Weights of a small GPT-style language model, trained from scratch on English Wikipedia: rotary positions, capped logits.
Each number is 128 + 32 x the weight over the matrix's rms, rounded and kept within 0 to 255. Layers, rows and columns count from 0. Numbers have three digits each.

# layer 4 MLP down, 96x384, rms 0.0916, rows 73-95, columns 0-191
174124111123098204120108133109144138140141121115143091087124118113153107129148150153064137138116154145113118140084104126082120077067126138127103176146153136151125147127149116148102099155147139129140196095116119104110179160161110138149073131153116146139141121127144149115026176143162078081099160135089111139124138129092120160134085134109111126087157148176138121145132163120155087233113080235110130079111177136145087093109157138153124146140107046147172130137139124149102100125124147158099097147157117141091135169174115108101147131192174092138099147128142123182157153135130110135
094145112138156165170152113140110082179169099112077108132119114217057131111155133134143111109097190169177178151151080131152177114179222082126192128164186189107032151141118125137162150109080149105115087175107119132118151120202133093164194201174137177120143132123161143163115147128101188132179141146125101115147096137072084122154100169132132081099159150152074118094099094145104108067081095208097102095105087113074170096137146121139146123078186090110083062151116171134148078136090143155188163139132137149108139071131144116157100147069081190124117076156113159128143165190180129082
166123131112172108102107117124140099121150128106155099145114118114105136145160116121074064117111118157185128115118095126109103096065107141139086107103075126160148127144060190183074137163105139102171202152145096120115105142132077056105129074092148104128148106081130105157172150087145110141134133126135120173186114119158136099191124116082129140109092114115105093167126066111117132156132188132085116101126127126135086112146164123099102128170113174103072087143108200145117084105129117155170177148130166108126073075093112154190112098137111032140125106134109169131163132196104101107
137162150121123182139107106097161112067158132147113139123103095150164101114123143068156116138090105164096140078128105067063147118106164215164130136161143130136134128094194071127129115084102162065102158157119182111144099146111079135115108127092153112148149166146118134154140121064141124124088093131117110091137145107153166065097145127216100133120163151177163162149147102086119136133119137079152140128115124141145086168091051089070218192104108174113136148123077122142110108120075103079122126155108095130126098107112118081122111159126070114124140099153116179135135100138067131107
181116113172093135115131157159101138066202112102126129130078127120138063102130183124153110094168174154167182122173147101158117157078129158133119080136112079157132181177163060165132134147125123166128124114147133136093207125085155158102154174202114147174099144131185130128096145123157169122114121157156082103139199086094160085153138135139085125140141130060070138120087124104080142109113153060080120161110118125083182139194158128097113155180137086140144149141145130127090137189203108101162034175110146103166203144106166067129142195180164121085165067155099137172145145114188103076
149124129123135175181152061145119124119080139061112129161112157091110141149160204121169145140086114131079156141150086082097147181134098090158174136150111153165124101060150117142122126095124086141085103160104142097109153044105114175132107140155157166130092158106114095070081134135124123115118146130142190110117088135113117132157103097137138155083172110065115115145089126074113118085092109166111093122093147149207160096046074137126122075111110091158048125128152142135108099142143096039137093071081124113140200129113108121133093172115071121141141126081123111152112123175105145097
141093171114181150146151121145160106093136127096051093130166122024118120114104130138132153140150181110086127095128096113132079095079162121117098154141132114107168131072171124128140082138135136154136154125077098072152092142109099132135115161074088118070111144095125127062113157139164150174080093155136063164113066116104126079115121108128118085136133127075139136072153175100138154139137171155112108144155123086088146156117066099147134102150089157105117125151169144138116066128170075113107182102135139110109130074174091084150194115118153128120140101018158149146167056147180118176
133129085182122101124193134110160118169091139155182126149091152165143134128112098023173131069130164076071160131165187123166123149132200079142094131175147112120111098135107096118122093053141083086127024144157169105149115127124123150137123085080136079136154133192128092075125174105144128142090091155154161115172124067158124097125182147128091102169115156118144205134156094129155099115153157103161118089127103088103109106093089139109146132165128097022071072055104103153096164129126072112093098073125086158102100121138105124062114117146167157127085048147202154134162111154126097125
097068134176103129163123190129182078087141085109143120119142127084128136138123099148074171154161130104169121147144116106126090138135137174124100082054177155169145169099128103155129079174134093139161166154130055085125166154142113085171089051078087127140126129141128082165118052148118100178138026126131139144108139157129175166142098123126116161137129125150132149080145210208134162066099136091122107076157124199174171180130186106155074129143115121164053180158178133110114122159113107098167139114109090149141155139153164130159141119145106098154190128179091164121118161101139133105
098085187139161107168126112140184087106111134150092080138114132181112141101143093140154172101158104132116133108104197180183142140127083131124139169219127179094157106139162147130096154156130147150158191135159138114124137123114174091165101169071071173096127154100069120066096133162160162113092255150140145117120052135100140148141212135130138161066099126141154109106186181142120078175160164144156142176102143178130131159171131108125109140134094069110119107138121097221099117094104111172164128096090162137116058148174096119130093113162122160185079164096105137121127114081136135139
121113122072157120057137184159149083149160147075090157176102008052114123118102066113077160131087092184087102145064111148174135101101173145113157104136118166130164183127153119151133129180178178176142148081116164113141089093126138118104109078134147100142131207175063158103154125142133084163078067155127112154147126180120178073178160085157155098111116142175121109142126102101156153126158205138144124100152143082172153154113184086049118107125127132177184159170145108097161111165137147107098078193178133140159096072126163128117111157107099138180080126132140130108149176117152080115
078174182143062142156125119113070059069095165112129116109065141094103075175164106102136142112134166101136161107174102122142147106113121111096100112212084122144142122120120121213118116139177089110146115125107068136077119094081157096101100129125098150158107099113087080094170112163122074151087144137144129125121169087101094188166153142104139178109161131123120113137111157198113133156118144151110135090109085105137144143081108155155117078176138091096163128124074115094120124179168119200156089096069168135104113118128151118157138097151132156156106130171147073133121150156115130138
120066132169075105091112136128143163113064053147141121127063150059165122127111122143167138112160100136148078155126205118155114124152160130143123150093200149115167117198137136087152108099129140119122126145083160112127164104130134130163120161127137138121119186089156132162136107131079174144134053117146118155044183103102112156162073129136167210072165161144129161129108132078175069179112134163137146161141153105126139113102156190122117143072145092093151079121148127141224075123060110090180040120140100193052138161156120064112141111147130099143176096170157181099161143110079167207
152170146184148120160123116120101151112161113179097148073153112141143126135107103109118142146097115174130137100115092111194107124136104147155131140087147134164128142076120147126126133097118118146081196146107131176128136147107177109147110131134144147170133090175168101091099126096161163146135102107075134132181107129158136058163153085052102082142122088070175123128133142100183113141109110094177158125145145139149090139121062163114130151188129171144161068131088149119107110162177140100078101152142157118183162127100177132100142091119092173114060156130104172127135099111076049088
120113101138122139083095124133100181183135098078170172110199133123165140130127147223093086166172139151108131200096141098070110083156158105147154203146117112112153140148140095176133145172121131130169159145170131099174111080152162147098081102164102162098146122082126137147101127100116087134155104119036150110156161168132101118130085110089107113144141104136113118122128062144169163135149115168098192101092134162080111109169115107087095127105107168091070102105057150135122134135116086145115119129172128121104142114130174114118083162100168074099192120130168174173098109138114118146
177112168116207170086175131073079120088109142143080177102150092125118115066130099135151149090116107158182157138117098147131137163155147147165119092114150104144144081130122096171156066109160106160126137148130209117066110142124123163119139161110164075168148099140136172132117113098146153172155099107144164052135097170190221173134066167120153173099020119095160112122135160118129210161139139125158071147176177140187187153196137106079149134137127131098082107194118138100181035178125103181175106076187193161150157134147130116106115117091129073125143188126165121130174162150206129086
119143131145144150157131127127119105102161164139155180153108150173150180121100110175181130144083110150109116177079128106129129152121086133124113173109078129094148119145120106134111057155126156167120131154115120187093097101158107142066099090136142150164101151152141143130102127133135092158118176143129167116110157178134169160158099127111159146080124094113122115133082144127107078096068108139111102118140133101155136167106137106122099143132079161145149137167202116071126144167117100146133141158157138094115084160138130137120113133103134165128076113171175122132115125129093171146
113081132138100104118123143121082129158154125125092158130048118125175141088115067113129161138168110118150138209117119117131067118084125157148132152123132142174158124088157170060131094121098161122088114130130141076164133145047149147124116102141131133183115190109139082109132126090139109093180113106150128098115104165151118114086055160132097143193112161108155101142166117146127074184166132160117094123152140097161140133176107077118150157104160157139172104094176094136095137091160114108136197124158148072167066114145125140125090135124139100150099098121173143087107079172157142180
146206150103176102142128113121164074159132115134128167128121133152069130097095114087111077135126169099179126115110098144133079115118117112108108071162102094198182122148059131169098056101128110110185136126118150116149171112122110128174144135156121113111133136145136106074177177117076161131122137110107120134159141105192097094155202125108139079140188113104139033113147171155122175178186115105116107170110166127091122083095033171133085088110100120108081162160144104104139149096127198080111101140113142111145117103130133188139085113118129118163154143134068029189135166142149119115
144113095134143131130143183159091100110094173132137099112083128150098122162140178176126152086101174142077146153143162135137119103136149120069165138177156199165144124106115169106089160139153142171140120107163126169126124138133146068174165139178141125138102103131084121106178167136108120138130106153112091169131118156106111139130101126067170097128158133095086159106188180112132139138154101167103133121168112122103196055096095151116103163125161093102121109130166131121082165147123142113109114134111126113078144119076182190144089103138150169156137104118108104122173151130168160156
173140116101104140147192126139188069145112087107129164141101109133160150129133101151127118149121195150195118096134147084148131117120190142144076122154160101130108127116123090095114091122162136148140127093154114128076193147118104159097076147167124172090159161069149155117124109060162150142095124123143099135114152203087094094129130128151117120159139122180137125188146042149168129144162077187114130109091157130092102128146171078100158118119110147116138144099153161167185099112147121073132160129056094091168116142126048150109125161119099157098138136114078106116125119177125101097
195164135095088151152121174144126154115181156121161107166102135136116124137145115130131140148124169097130124133115066167112105112110064119128103140168160177127104126143092124092115181156113160088087129113123146082121129159090170125120154082108139126075191148136170122096198082126132147114123171143145147135133074129156101079150165081155150118163096124102132097226101057101161128155108120119143121204095164101169154108178100166093153140142141140128083124140135148143141171122158180165161096130056147098107101077146175127107144104072109179123169144136111158153159165150152134083
099111106083138160112112187174153103118126114156059093124193120137152142180119149122179152147108132089149116120181202146109188177113115098125116078133085123146109130076079115159097131096095114147101071131159111126079093123116125097110105176096109096129108146088039167169136109163089085097091153104151156084107108148046123097103153171159143087119136110111140073137130119100144174158123135143163058138147101193179150105119145130116087092100128159108134109160088041085180085139129147139153132134114165116140086163183098128117138112127174098182185136063099113177117129076126169114